config.toml
num_hidden_layers = 25
hidden_size = 448
num_attention_heads = 10
num_key_value_heads = 10
head_dim = 64
intermediate_size = 1792
vocab_size = 8192
hidden_act = "gelu"
norm = "layernorm"
norm_place = "pre"
norm_eps = 1e-06
positions = "alibi"
qk_norm = false
attn_scale = 0.125
bias = "all"
tie_word_embeddings = true
parallel_block = false
init = "normal"
init_std_qkv = 0.0216
init_std_o = 0.00306
init_std_up = 0.0216
init_std_down = 0.00306
optimizer = "adam_atan2"
learning_rate = 0.000642
beta1 = 0.95
beta2 = 0.98
weight_decay = 0.33
lr_head = 0.00846
max_grad_norm = 0.5
warmup_steps = 316
schedule = "wsd"
decay_fraction = 0.827
decay_shape = "linear"
final_lr_fraction = 0.0
batch_tokens = 131072
max_seq_len = 1024
doc_mask = false
z_loss = 1e-05
train_tokens = 579900000
max_steps = 4425
dataset = "wikipedia_en"
Each number is 500 + 50 x the weight over its row's rms, rounded and kept within 0 to 999. Layers, rows and columns count from 0. Numbers have three digits each. The size before them is the row's rms in percent of the matrix's.

# up: layer 4 MLP up, 1792x448, rms 0.0274, rows 357-416, columns 0-111
# down: layer 4 MLP down (transposed), 1792x448, rms 0.0159, rows 357-416, columns 0-111
up357 101:582492432550520496528407505529450554453441629560533550493513504413473504414459481460462547461504500452547545494560588434571412593553471492524529543547498525491519512524449519488522541499523515477576466466538438389519491469512559474506438559491580519528495520470617425605478456458390490596551460426473484419473519575486469481543484477491
down357 104:426458517548510491471410491559482497550517473440502497494470632558468444545433488562489545545488563487530515522437452480548505517449570472462449525495504472505448433439528568518461457525523510516531445463466530530476631552526500526565489494582482497529549461551484557489452482535538503500563514465393553482506463445441405514482543368509
up358 103:533477452502465513481556473497537467450618542464481491479471448458532511486495529539529563473440491537591592501460525599545570376520564455412511551474513487490432572436422491458481514448586490636445510513442451486485522606541543463529461533534503542530534452493497514529561442541573560538456533456479432488496473670488532582407459591494
down358 090:495461490504593500518595516475393522537470487574544537493468452539582478536464461440594478491594477506480532512518425463451546375438451431474500547498503502446540464573473529490535352506448424559493502430536559578498554491486511583447437511520482528502562459584411462493456491517452517549543533515519470479535393508597472530475506451444
up359 096:524521511465487439423414507487534526473504461456509515470506562475531448384502495503433413545482458396600629595574516478622428585551473563473536455520535541483472493517404560527489467525482515512595469499501433424437525458519554530472571505540532404440476504504476484497500457522505457436542444452514443493523552473572575473478437599480
down359 083:532456592509503519485497476480468489490634565537503523398528589559471469459511434473528503482442514478620484476440496482490442519425468463511404544443506512550498429495551509535510559572514539409525452504567582566585424500583572486503498531482519462471574467478488506514439512510498549552553532462531585572536439485526577415439488574580
up360 079:431471497474422403573494516410572471358507309508520430517448562557468502486496529541507505536589542493566468488506457554493506518514524546514440546549494523514403449488509517468494513495451497455512489494471469482512581419580484604538455522531471514466502524547507483438415497515483498468554434518414480549470542549460605377561522464466
down360 052:536386509539479553528409427466508520502501508390478536512515501607518508499361417484469466499501395465497432534514501574512494422479466488462592509561469456455535556468431576416572597501534424482468533530561506529513515510517511513476496486464506487460460512500603498467487519481475513472441508505593462450498568497517459542486520614563
up361 108:567469369511528463503354472455439492451468518547476437562501570425517418588493513524486536497498453430529454460503492449546531529558526521488469445487468437446409500495537451452489344480481570528501512490499539492446443435537425580481498498524524480458470476388588490397446426424513504393551527469526478536554528559450533425521481470513
down361 110:594492528539477566366513473570469434559454598575464535514597482500514465559544514594519433518532373471464504499474571409539538545539465506541434536511551474522484449512541501479489472560460444467469451402505456438411464562592591353598488396526464458523509464573553501390522435347536556556506552453514498491481441494457501484508525588474
up362 107:483404455504480495557386605503576481440516526503451475478512517487502487591503428486462602534469514301489461457501526433502570479483549478469449620488437546507479502504477442476426447511500573608474513507508575483480544454537518521568479451497475483447559425514500401496415513508486524478593538484488511442491418585450504489552450534472
down362 115:481443502391487433505523491449562487493524554504435499504495546484569555473557478506505476453456423521550370453520442414572491483421432617519511467531576553526481519452486475533445461402513475465479467449564449484535517459491461504505545486420501462467404458475360478584510567486550536574487472452602462502525535467514477532469459595520
up363 085:554578474486451523448514475491543529592480498526499479467480493485571531509520483435545474466487513430361567599539572516579680422552457463486499502591459539455451472432483529423515560429520484505428557499502459475463404576472444520486376515587493511512467511503502570516509507430437414522531546546504513522496512494466454407458513485480
down363 067:467444428511497510491512482517563446404555455440446469533506492466502545484513480460494490506382461525484448466489512510394479561516523519521498474463518513513507478528499541601432464549502491521478525464497517437505595458393539494507545445554501489436514536552563491517546502495464523489519419509477483483504594543524536537524512514533
up364 101:569527404436470467501480478538447518366526507494526537550501509468506445441430427430505625501455409386469558467461589491601450426500549376411452451468481461474471491511508556570475444532476526547490485453519493454570464528482514438546567510539448469429491515584489394374536459503551455498522628546478464456555452539513466437532478542488
down364 104:485547525506507550506542445576503458500525517523522523573445475467524477428437548449533426507489484471375507394394501586503470539405486486581442477571476520578565574558468631562362544510464507457455532572598508485569479417489529538491609551511536534531522502536490529498536477531534577408597530519502456487419466464432519528534440564532
up365 039:446494477509506518523595549512489549538561511524533484624484407490518497483485533437473461509692516484522411587486531566474558506443478496507566583577558516524541576481472443498423552537523544480460517491548472439496489492567446595532577507519467580483471485541473534572450468480449522506443450508504516486468538526507397515490493476523
down365 020:612539483533470589438408353478494409443420545496533543403490525475504471504536505507568414503432452527581515470530499564551450468493492504504475468496480421495530496449461517533499519448487489525451444455504523554602594547540576444443451409483634512547515500533501520527534521452558505504478499483415502537532484475439557497517470575499
up366 095:573543527431575521519518480544485505596522461495529536475471580537509496438514517478511495503519514523539611403541526471460584389485534476434585499482446481466528504490505466503462440497520532507551460473443459538456543562501551508537386564573510549470518472471525415438478544563551408442580522449495548540458378601514555527495493563463
down366 099:480508432515539448516560497487463409474512509553504478460468513487435557458564527477423475449491589537572423554462474571523473474495467517430541487564438521551514562546498632551556459454519421562466464460551558462594450530551404575533546395486580551611438535457463513572482506564488461476499479544541522547478394433536607565460457493491
up367 092:508578523549537445479513506556527531510473506502556525575527496467395500457413463566570453596566458539468508482491534566555452460584463365429548455583535473501450516487436457427507520496483516550455566476531400452565442389487508530462488526512484505450567471494509554430537487411427405514507423459467533512497455469544494503438566520501
down367 074:518485546565468462537479505546506493532569519514446524414574366441462425565481443466535608546462481448428503473457532482493575462429425511587481536444477562506551462434517503592584493436487598404442468503516618475528550577460509485545495517490442398447426548428418463520499552515561532428489530533543509559498487526450523532524463544451
up368 108:438460484547536484481475496503623558527524456476575490497462505520466513499484531505509515535558369485564546519615516459549475544548513470442568535636512402468533597467391501463538520509545457452491447506513442598433478526487494507462511511510517492563524481463531542473451513443480492461615452503438504507513521491413518517603635439329
down368 117:445570480493461507505525573513517518511522500424478488498485515469527499500497566507491545510523459529540495637416531372476490460457477478558412583474439498460413518500545466504480499461468457525468454390505444568447496476491498550455483512549470573503471499514511508517439471593485576422535446576454503489502545504524492577471494535507
up369 111:573487515468499444482542475536497500468501480514481417387518595459457390525435514537523498490544480414561547524531460590507514481505433480459524464482495414448466495506520505483462466493476465472571388445550465536439506466502468493471382514618461660533551490513415539565492458539533494544517510526465600540470432477477461449532584537396
down369 128:530516500530506489426426438505477501523539542534488477432487565404598467587469422553533472464491592364483567523537446579563581533541514417497516552543422435489568546517483437507501505491466478531614604472572517551458467510446538509514459402535527580553458426461482408491432516454533481516391548465474626444536523564524505518541539516568
up370 090:603510605566572449549351490504501436303514507515524517360479469436529478510527417538527427518537570424503491389534499542510551487552450557417430496490456459490523553511465492525468425581448551619504471412502533483448508481496499557534466489551522434444537549454465457503501461542483429474499525534461497480542526499460504418549484439502
down370 071:436512532531528546523625578445596546555548649543456453536547396570470559565540477433462431614479518470505558447586489418552490529440534516499468607450529462532518469541524480479573501479538455437467542501449505466601453465440477448547458441420416479507475556649588431602523466454489563559491431441505527502550506556499428539509419504559
up371 106:545476483508594411445404499590438490407520471538444359592587546450482519558457495466483532473446440461561514503496516536449482514521453447527450533471451516481473496530532560492404448545463501435465452462542517529458493537552534504473445459533506526524498476597483448535563405541550518459552531437447480598509499509514474464553546490512
down371 089:504458473412542475513547553457497500392413520531501497394515577556461557501471499494636560471478443543452499532410466504513472410485479399439401471534517566487393418498483524525554481531372455503479569531550553500467503478537440472531520512481477577484586497503469484520563517449564503475501418468435514543516485541428512500422496499483
up372 092:442485480501515435418438483489563509508470431475488505561461566489551532428391576496451433564616413449542587521514443563484465533573531574400489523480586542487539526539483514483457526625454433476468426536584558406467537504450525515420409555542499566502547473509456521537461450559516457509548458525436521428537512545565507515523530512507
down372 077:441433532515476542500415409431503521514496446552616443471609483605538489558456438538554499534444460502500513515511525585504572526498456476466414479646482463379479589457483487520503565386543617461502473490418518452529513505536598447472552441539428484458447557431542496445507525539493443538490577456537432508549519524498534513437487510416
up373 106:466510501472456491446503481498475515480612555501584414473502526535475428550460520567438402512447427475550538508493481531567549518576515573460470491495476558444474553465514358561500432570455565462502485488484514509453470381615515444486462485605456546443535575550498485471507403679492477499606569519489610546503527474416444490485492452470
down373 100:440556487480456510489469503501450559553453525545555539487517526530550434552531509471525587471490489417447495464456563469525481518523567582515526581466577495552573491496407492473472400494439492493442516468545530453489502534556431428602466491539532467599506477441469459497432543517580478474550649445520572441512456525518489562504431441515
up374 088:421540524498511539515587433461488519395548586547605511543538574526546447498503453479534597491474472503524528494521552466659518549544528552447439411511486453557577499537504479396501541519561453510525555505507362421584586579574559532552433497534480452506557567572584635593530537489436540492537433432452512471556521502560466489415530536449
down374 062:598451554469563492548430424589501511535499458515501502513495464471298569485536517550506459472538537512399492524575561482499572415509522491438494484499573484504541512453496585582573546462527534482495458521467513575539565529515489606490459435537473498439465431508458453515624540465513443470526510464466520541482533525527504525611496497621
up375 104:457513516466491449494482489589592495470462406425517515462526478536535606480512480534452604490474489458448524397599500532645454497470516544446526448503451526515508512473515485514483558524524514580409467502451522542471443504462449515529424536505481476491457548499592472463498428524521459550487537460503459459564534517510518459442482528527
down375 120:620600609530470555482503509560453494414475545589482487504477520589546494453491445565497581559537477534508491533478587548450524488571528519539465474491555503514474486493534502514454470583579529508550593555539533566556546463496436529449496535472539437475560520499450484573517575469553588463533434562492543442592523494464468450526500477475
up376 096:586503530473418504442481499459560448538446498484500563456501495504544491502446526541482437521438508547588594447475497492452494559548477465455568529548581545407537580528510509388476470503479428564512443547442495517506459549431489482530487492517510541522511479502494507492465593513440534507537481467386591475480435551537502450486502440431
down376 106:462495590458486602531511519501611530520452506441501504568529438517544483519583506493555532498441538503437430472488533506504457525477435485585483435518446603477428528479513551417530525459503575624473505442445503504472511479496509471441510510535488444554414443476613501461488521540437407428476615551552444448389576431517426538570434441477
up377 105:508454485480513492553495462513522528467548537476425530515489548435535436493467514462594523431523422450588533528511518559563462456549445476476549511494471483515552606567469520592415457545417420525475415485516539496457509536463450587450509603523478490545491466515536491482436491603471494487584503490502372560515526504483469598565506409442
down377 116:516555528518551512498505517447576421532504510425468510508520473531496494522589518553489402435523407459515488483532421504457534512550491453493506445543444447495442554489521501493555450465352452563509465446608436467462597548478582527533497522448518506491416474584425537431404543509478410556571492412372467528587542527522512551553475496434
up378 101:512588466517524450494421552439476502445464432462534473503501520527509500491445432526412531420538505414565539520553402473490459525592471502429467525491481532469503525403496541441531460574455470566580433416485488437456481562416440477612499558547488468500588495426512498429412490483520508549448498473440494514501452532485489522446505552504
down378 083:437517472506499597511427534414505526452572451547448511417351474517569431554469502510544457490550529526586567460417471501493497540454481538447517480496440406493521554422533543580512454540537457453457488512505495535474548521518540496423427482558462429490465456488514471425457475546524474505474474491484471483560454500574520468453512497365
up379 090:549532610565471524478486453508471514403438422554483528452521487455535480487480545500461503554447405490472501436681468475508546545540639523462455502503491618532479542447420547621447425461431465509435369420505563503445594585520526533521575487527504491464491410479395537448333512523393525546498480479530528614520520606467491471596524445507
down379 099:426440439416473529475517618512464526537517493488485497549523537577518498425542542538590480558570509515500469527410524394551441505456386501566514519460605502425569472533524450507488537558652595505516514529464406483558553485478518484484481530543522463472501589492552540567501497472497493537527470508645537469468522405544441522481444415585
up380 106:473459424477483552533459410561534480532447417503556529442460474469384521558571431415541554455569490426479527496569539612502566442574507469408514497470539518503513537487485466427409526462491402524472324518430484589557539553533516489592464517555527582496590450425515495458466522483497503487476554527517542485419558504457521485487486541441
down380 107:429456485431451489510554454479483433500577566456458555501512537547414470487499409583574503457442475469514496550482528507470524420419433380468461465515522488533555438491523519573523513454490545615478518556595529500569406402533520406402412495456478513450485508417514440533546520482483592533532583458417524452526484485545515394462461480533
up381 101:516424453547473525481453481520550480535498555382487443451463469533538509491537597511476532435488572465442511438561483400492573493509444501488435432425483518335529550569541409406418568620506427549447484518575511334585571578496600535517467549492463462512453553514486536473450518514525455492493600476551629463510489518525469492528545437534
down381 108:407474483489583470537505635569542571491458463394551407462484459614470506470489471495546459580537492422453521507504422473559490477458546447527432436498545451491531524515554529478458523508576481438516555413494585373564482496502490546494457431513553557486530480422536524439507465525578624514538413615614484541537546489471451441506497438448
up382 107:557478541507410492537359440576520487472505624416565509601421527476404490486378399487524572505498508488418516483502534480505496557542486547399451516456435470575533474446533421512455551581472537506455500460535481490495508478500467496553545491467479509518577607517570538498468498507447571558426554344461565468525507516425422366555563459543
down382 104:548445465555457582474443502467501560397527513544473516377563454445504463519505556478554523471547509493537440509533444469474514533549415487483493606416512492525456511377508441562463482446510437550543434468457550487496568530506548491453462545558476460491449372529501503496413516445420481513551447517462493501531604499606575484457529541382
up383 110:574538536484506503517493426598481536479482471556560560580476539508550506469519497519526450426434464568564557536563488495493546448519505527402526513496530456441458594428493517484404527457441458506476365454626489542406550539595459489530579527609499546584492439463547545455514553534431487460552501542451511576550486539441486437520527396452
down383 119:563498499480513521578422530478480494375412569566510434535531498473534496476517455558454514520456539483520479554517473489555503549474497566504556527565519503447490442545549429475379456494478515387568638545551563552586584561517462522467441479427518518446463467553433508490618430528557560484498440483557548515559434497461451407484441415485
up384 111:447583538530474512500532398521511496505509488461505479415435413477480579517388448493440478421466495489574564578471511503585521425532565588439452494512534508503511454439522412485515546540487537616496505454429514476471486533451438456542376547543515528501526534492578545527462378625503526481433506538506515428506492461513442497505456485404
down384 134:502450464547448547531522446575488542450521507435548562534503505499505502443556514507571481548542449532559557505470538517555521559479556476497512521582483569520467453442548506600467481555463438486473493468419448557496556545445511477618455428572602538447524507485549497430387405548425521489481471501403513508492486450558472478555463482482
up385 094:501462402521481419475444410481530509450508413480515444522514620443517471514396502494475516484504482482630473482555463473501410512574492472458526562536503534474464535502392510519403550551503550558511501542489380544499538433590478601476480532461521403531459511445499478543545486439490445581497513530445442436512444519412477451546533491482
down385 068:505476550575557501482563537480487550490530576453471437442510489590450461517479515472443458500483473571565550480496551466463569473512533567567428535496396470570483488467568542530414443555445483490420418429447490561513528530488423499476515488465474520523496390497491535526487561511459536542514582547527546464467559488457423481508520516491
up386 106:514471470554512539489470504516618504534533529540525495503472450538494488506547535402500488460469494424426532478505486489503533464505524537443449557406493487530459504585408446550517497555468455532507449395481494426489574582522526493557554508560458571619458438554359558531432493479450424601537540444471595461518488517462552422521574458515
down386 105:504473435520445549511510543455555576477439588564547594349492504450511448470442509476514546415517518488497469589522522517527540504465460427493558477422539478568548539442499631453440449576512472516454502549482409461603559424556509503570537492449427554520555457523495446499498490576520543503504418498385526568419510507475469490437434505489
up387 096:496487454567540574503576563522477510569538513430545539517523542549494564483455510439430510525473539489505553498501491486560499471470512485488409468495504527537554516557460479567505572487476410627472515479506458554490542485591532536601442505513556456449463514492528552535501511529463530558492518461538518488341560512438475480492424560439
down387 082:554490389533592572524429545450490519516469519642564522460509544481600572475456576501524504436462455431503508406445537416453483469499473498570489437489497459499455429430595478497526461535527517433531519479512457469487501510488518503506546517445477524456518485437468525644515522432462461449518537480496472478487477475483471533505498573516
up388 102:543538523451547422470460469573461537437424510510512481429587602448453417477490540549540545552457458488437574513408472564503423424460517480504500457544483410429589540424445471556506399619428495447549433466429502476469477475603524515523512466511501534474465439545513479441497460509541442529470570460491501510543398650544508501524605455497
down388 099:496468398506503388388519451438485517403511563462490465601526525474494518592492503488532557456512559550530550521514455506451483500519531516572454426533544528519589522484563457418474359507516535391610500502479497551623529431481518425516538516500481581557515488473526608560502458472508448399520472582418471461479530534503565446502494475483
up389 088:552534543532486460490493521552495508502582477554504521470523475438538444528465506549497512467441406549492527583495531527586478546490526547521523491525602491530470584481409433484460466501447473570474447543400440536425553445575656507531476526515478508504520488523484551470467480527405485542455427424529366542462597566538507457525607443490
down389 066:489384497541553507551511513536515483503501432550450445502520546531444553457513407487543499508392472518543538424475511439518496444471498532577446590501484467535545385469439579461502560509519587366447488466555449520479479546450463483601427480383462602520523484462560534426545538551501554479487427487447571557557441530413477530506458579504
up390 043:425531447516473599502525499564584463440423495512388457499473517512493544478445527459588495483500480542461470531491489425458430535482439512491515439433573480458401554475536522433488455494543518546582479524533432539606542524481560472528479532465569444643507528430435458556511439531519485483469470440533479500493605494544568508566529462438
down390 029:555491533433476537531425545551436566567547475489528485571468434534484470477573429465463515468552519465548610500492466508515477508514483482523500578544480520492510496541398495569551518483506424458436540483487502491465506487553512505476499448517415565442519522581536526479637573549525595538482500531400513484533440539573472552458411497572
up391 100:588557540570557398494568490586495577529549582398535458508534555487525511482459441511468599486467570401510567467501554478442465458449533496518444523523476528354413523479427613559502419498509508588492491458534513395513501489622485527522558588510545516541510546539495423431512519457476544584560437487498519425485495540520503462541507567507
down391 110:481556572466494509476474529553505471503412529482489439558488457529443542466496470446541586540493478401493475481432539503531345496444407463484467513489405468476471489479500521442535580497462531431389477547473538532533552500588473497455524508492536483564582561509467473402563492507511456469466459466552493509537507447419491485519611534525
up392 102:469461502557448475473456513532510480456536499560496498497531570429473411478525499486470572513491493483486521455471536380463579464495529514469502497533407529501490462469471523488486455536492504487519420477521512488530590496545497519586518511487446516434480499536474492432434471527421505479543531413492474523604564592467525490576537444493
down392 103:476538472485495489507535457594494460461514478501430628503556556512441436504480540522544519478498458538487522527481512400465594554486445491618478606548502521580521573427470496512607499498478509472555488478466575573508562618428589445525505416515548414457479492503472489448477525444519516462486552523536511512461527540487534498597470547541
up393 096:502403467533442542482527458494532506455474588438476516556463530525540465493482610481401505441471439428582548470547503572544541571478532491428492503572536550452458525533445562443505501592483501558636385485540518439471519487505543503512411458516458472412471483527514456485510511557427491551513569493530512435570410574514497479586532542459
down393 114:424516506458497477584495442545482469494473499493415508479536529526435467532493526426499534494527531464500459497514524540568530472487477525461370581430480579436418451525532448547519582466527529493480514501504520448520514474553434571436508528432476506533391396525525508435482570492506509538571507483548508547562446445472500431362540481573
up394 105:451478503424516560514534448482546516469552390554578562374489651412523478486525487501557514496513567505585521459466548513564463527499500453487581458515521535420455488451463503498459489517528521507498436531496453495433441481610488551495387512585480531476467531536577536467536521512525441534492433507416496492435573535419576496511547508467
down394 106:481402420437520562527457460559474612615511462555503581508428432488502476477508524616548529534452506508546484430502515507455463509542447536567503483566570511484452483556375514494449563549454454439468501564499459472459562575524434488526486522492545427501549442464559512443454508461470478442489544449489575528535503520589576585529488572534
up395 097:480461496460447571604422513466452467553558475499564564509479497560524439471380460514469509556444508469480597510458503532527462438556446473475445493483566577561560455428485528487452511539537530551510474561500497458488476500440515516564509464496420504458499481538504504481538623512452535508442479461407496490491422501518465487470493413527
down395 118:516524572441424428436477438506501412595510477499474518539521406517547482533499483524545513541478567508486412493494479557459509472553553460538547538520491574417407502573484493558582616449530457561505602606528552471538499461389580445432491509504450507508316480480555517470521530522508447459575622507510525532499506555479439546442427499498
up396 097:556515481513542486493408393472509515547526474442500499492538559448519529425481488601486495426506539440557514433414471503541537442567477469522512572464579460476473561462494394464479531524418490610544498456559471503530569505509524480483496504550502535480492499517448497523431424502537419447555637528484424411503554565489570428400487500520
down396 074:459455478539497530372552419524401445540448477482427523603469482497466469575501439560457481538546528434488466537507533487516538475514527381494445399454484422488540427524559477501417514544465468555510467566461572527440478570485541640471506562428547479485501571462512507480507541406527413518575565498440538482499528460571495584527500601432
up397 104:482511452455495482544431483538581554423493563545543475458538542470430507507544418530486558503545511427479477459511454492524561593445521561460529522603428429436515555526430489398471469465467475536407521535454584498547517471471488506443529503442475445527505473437510595502518436524436540636564506404483454524509563507556485390556500593483
down397 113:468506587550480502517531511528430516536417478446633457578536531472448442476466411483472468534614480460532526498374470460473445556591519612524497533432453500494575524553541552489475553504558524526484557516549458485535487504507553527472510492492526432403586542447511460461509466449504540531433540373519542460517523508504650473530532448526
up398 095:571515533574491534478475491471505485516530568482468476481576505488478409509454507423558484412527450495478543482518498470473555482530530442475544485445501471532550525431482469494497472549432505443593489440539486528509506514463482506702528523580518535599607467532456576485448448533438466593461537411442479507510437557511481384525480428485
down398 104:392465471426551538555469500535573563563541465480552531558439479539564513537564483593575423532559591533520419515422513532502450463448429507449513580546519472523446469527534475454607566449612559503485525532505505498530496501505449427376558522490442487469421537449433528526505486498476466447488455509597427457428481471599532501467600467502
up399 097:508468572507473423481573506448560567489583507401559576560420541479538514490503484488463542512500546473566494452507511617492506433431533548461442548466341446498401539440465455552478509503432480479424482461466452494366514483615452518421440620540531452561401465487450461568490370459473513546449387462562515505471493499465539571492548570514
down399 097:590462445493602501620527467497520501550495438503516577482532558505477430555495553436540491480570481629537486484479355485484496486529452509484510490471460541494517437486563544459430515467523579457473441510472564461495522484548423581490545384552499462547465406547491491547567542484489505458491458459443542451540570418543507490464542391539
up400 103:519473585495510419520539519478460616429587522447529507490561486557463423525477461532487489576444477454552511506544476521503577513520535522467570509463528505523462547495497428502453544585486465510509466475517464529437577632467514540526569417479476429493532441526473548457525407547388402414603382514465534457526542533416473424538463466527
down400 095:465443485446561357528564468424466474442548535414549508579520491523468471473494518556561498443502425504555498590488447530580527520460510475520451476602479534492456489517445447487498507426401449592531566479453518457427393516473544470497521382459367466512463358460455570516508510523502535435530504527468468453559471472388496505405454404511
up401 106:446586470449467396499534466549438534522482443514517461482521501524448465575469495515516595500520505485497426500561539372480519546542600527468497477499488484554416605515341513458443577476501516574426499530521519455515622453561509520620428522493533461448491500467534566521516490556462493558556504497508577482530601584479504423495529487485
down401 120:461542545524501592516587596509477513539501461565565542433529453488473521542497549428467520417409492412483503652487465521545521494485456459480526498535398479539446450443491395541453417495394471502468514461513514579554539501474468513583584520481568546549531531509572511489505563539510558568400407556558410557541491569470523532392429503431
up402 099:533503493484495523415517486547504520512539389523494393542536543483467493514522410521513586538612459464464449441492518550557423486507504544477516459466464472515478473442482432525467459542528582513492527457499471558480457519508420514562441470503506442507495485491509586406487378410528461457420477602513576505463505510534456504575485542453
down402 096:488558470481588437541542463485543485615394528394486569432607344539403545578508553460526403497497519496518429544590535510436586493409466514567478487488515521475556440447426593510481458341420529557469563489421494488526496453524578568477546401453531483478499534442452577448534453596485487588483479482454552472541502493463451418466544499588
up403 097:512532424509486438471500520512554557439523487517518476506590583467508498537543499420568518520483477489525520458505462540604456616519612541489602566392616567450482500535475455550450553539499438470562477543399526508463466568576567520506414462468503451525460526598548519550509505490558551563578342522479519512494512488497441472457509602506
down403 089:450559546458516507577441539503488521581531489453556552483547480519459545480464426441371496439481521524434490495422523558440522610585522397498513600521543541561533399553463547520552488505478442507513502438468501519529483510470539549502505476551476554536625522388451506589518560458507462522492609454409614489406492517607491514481514486556
up404 107:509496448471422482577485533509527580508409543446569484419502517482554527414402536446510530519557483495431556418488536494529465523561435526517506489502454587495537465565472513459544524505514531444555436508472438569487568475523502489479503539494530599485548530451435462498492440513444538524526452461467512422500509525521459421578709532502
down404 117:447607466531512519518530500418488498545536455530439435491476538408376507514515569526502480549533576499551490623445462517535559534475508477448509398432495545532543493568572455503574459509484552459407543511437423421491553459499515544501451470501527436506478482551484480572555380467496492621428534553494449521523434489506489509461450507544
up405 082:566447522527448461514528468581531490526547565430539356583462543455469462555589530516509520426593505487436514521495546461537400574488493564467478510509490503496494452387454432550486497502567471436601475553569481460502447500530418566414417475499442533390429526432444533486542561481498560535501530472467485564486540466472511465555458424540
down405 061:512472487475586572541541493496556418499492536480540572414487545595580522501485522474558428513374523541559539477543387492531554446519510412579534428403536491578563510555530505490490585519432431508506499495545485522505515539429502494521464507550502529569462463528596492488518451542376485547464550471503493559418467480464524557506566506521
up406 044:479455474445541517486518510593458554587499492523539420409467430464515436450561431480502441458510543456539508452388499508500484490509550496527467545520486499519456523481492488492426505370544512521538484468441553500567473497474600569499487548452583429505529576436560550411525458453585471591434518508511546549554533457415552429534584499566
down406 026:564454476555505460457452500552454424440529514546405488602436500568541483500423549511561477520534475410591629554534457547524590463543484525497560500442420544431602532545498515480491571506492434453485489493519473513487521471587480455516446405522551550466465457594463548510526519508477527495539512576468450473567447562614451544451426428471
up407 106:540542433492499426407451431531462523427571501514526512593471497366479491571470388478418517501390399427447477489515497446556467488579548547459489471514545443529493542477472565431500440545506474437514424480547504514540430602542490451503526526593525538471409576555527566438509445587506533453509530507429461437561502488387494537458509441383
down407 123:443408424517500502457484563545535551428540486473468494489576533431484502431542458535498451587540492452503545563499556436446441536493480539504420516619487527503461630491448572422435530457464456467492464527527514464537434533476508492408397462565646522606482519512437461586593486486456531505479469538490496492410484525429504563550502439450
up408 102:467474586540572459524503446493483457443423500508446509562518467475522498545561464532501528556515431417521478595527477573472579397537446396506498558552409499501497530530479523479412479466358429504541452472483531543472504539495522462471511543498495497526562477541454489508465486522444497522516415447432491553509498554399511513569448438472
down408 097:449508519529570441516528579426513501411506580533518492541575491555488532494554493520486528472477432428584516488534406501464516534455541477515458433545439451549502607566485454498516583475440497440623501535490482501509532513458540560504433490418554448441419477517340563518462533547444580534542369315560474644541508533442451475546500514494
up409 104:475554434518507504417503535427541552526480521468516409538510460536557546547465532504438484495506499482470486486435567530568456447488494595426440438518533528492442515540550503462446548532490558501483464483489522466524448431455467536532476467563453516587509507606426567416515538562615458529471583489537470532464482632508411493533476503458
down409 136:505421453512524415619435542535470543495532443587504444430393587490479463526553475474545575536528513407545539511549401540456575605552470397531476486503446414427440489433496485529501512488524507509491459451513382499485531432506468527538550453399453496538517538436561459536470488519474481543501442436493491397506628471539587518467540494604
up410 065:665508441517483466427414502541518488504492492474459473547489552401492476441499491499469501569596469486583512446517513505497465487538537508447489502522514514390531564448524516523448518515470535536513439440558430435486519632507501597494430525518447395521538629556452554457460447450478477546496487433437561535500476588556480423521510453361
down410 099:596522520504484408462428461531520533384516526449533476446525515389548475452480518553456495483524461433468543531547518515575543534595556531384534528532437483465510630501422461494399420505406527564471432461576392401462476546506497601526407555542458499464473521501465513493430474485481413525536511465416497511473517549489538465575579445396
up411 107:533572462512530428419510504531559531546480538481515460550398578568552536480425531481511452428523456530603568587548536491492511492497508565446513547488423583555467482389487495564442489576433600450584461546575372460385546436470405494531488589567505558541523538520449478463513526486495470489447436527509589571465469543545554524563554505488
down411 112:502520496567555549554578473523485452508498494504440549568510525581519502363500536430497500450540522561495469441575454493487604574483431531512508531424491524504494395484461527489569491490490449507467476534497518423418537517489477462550551458490517464436613459545472564485537483569501550481550476458497578482479442545569506493465540474502
up412 107:520492406495518438519372430495510511435513466524519522379563510501482567526544432482409477453460503442479442500507489472602436471456531561489563545394434552479542530469458513549485567429486514532457460507529508453565483546639339512545479577527547439454470519501488453523477479537486433477571499525525545474479515602401539434552454559478
down412 116:566564494500494426491566437515494464478513459480543446431497528509413520490507484521475525584540629417578525470515497467416422420482488489485546479432513576539531527476481552494451523534589428568439474492471543500538446453476550556418499473545442409559555562474503511489524499525498460481520505539459492548516438490491489536510515627569
up413 102:519549523496472413446519470605547516404504503457501587505514603566472477528549471483467568536524491474428515450534512633524501493424581513457566576519542473457517483461473511488452464494487511531539471452528546491444478526526445528399462554512485538435534605533400523434537476475499490579531447491451447511575502540401567418450476518470
down413 096:529543525484451394511530520580490501522514507470461545491547438462501516577486514426409549478538495480450514467553436534502554626498514562484464538500535496561467431576570531507515455547526519517450341531627492442491567518523551512476497451490504432480484579529492441444495418508430567543615464483450538429568509600489456468570528510463
up414 107:595453496464455542559495359555445567536474536493508430588408499521593512434350524498538547446557490487554501467479543461538480499584460460416488459473393431535521507462504501492509509477492509552471501499455466412557484430488440513592503565513495423514548439585554506493530414491493572433504538518489531423486499555484530527547517526498
down414 097:482446431472539596576456502595499522419467502577533477451470430401573543484480494428463551505497490436470420436523535515454429578577453471532478494507527561527637507641549508486507465551564566463545576567506513583595505409464534481492565487437484577533535485434434483472477449399447463498443485431518402462472481440525547570575483603547
up415 097:578473288543432534576424571560482492471447543525467526576542457387508511480556530521545543433504510492563464455536565498458555481516480518419399607415469503568478506588462473419454524508439462536481458532528388496524477569500527450551513485529509497540550439475504489537478479543448514535511437465429386557474475537462462505485516464528
down415 082:522523515469457511492630469509413446553586462487563477468357496556524486450341526483519525441608440515491547509573387446436487577526523556483493540489434488440553448410461481549542490502533545464504501449448495510516536403563417479451412478542466584526535534496586459527437579499458469450459635475463483521524490524417459488497501614507
up416 100:526460427546418470452479466522480484422522397452504417544513556520520492463588540438459531406580476440453546526460547480502613419544516472444481474454537489530486527480475466429555527659515581556491501532536485426538512498478535481493515527463434526522452504522575496409468460551507480454556598521449391548484488606425512515517491564470
down416 094:469459470495540675565467561509463543463458493494429517613590497522601446550476550519499517489560370474460526505439568471537520515526411514439511488483536502500578454496472465502510491489515470398596491424422522537496532500477416509507462561515520510538535486498487572461524443514514499442541544508462540466459432461512515444563481390552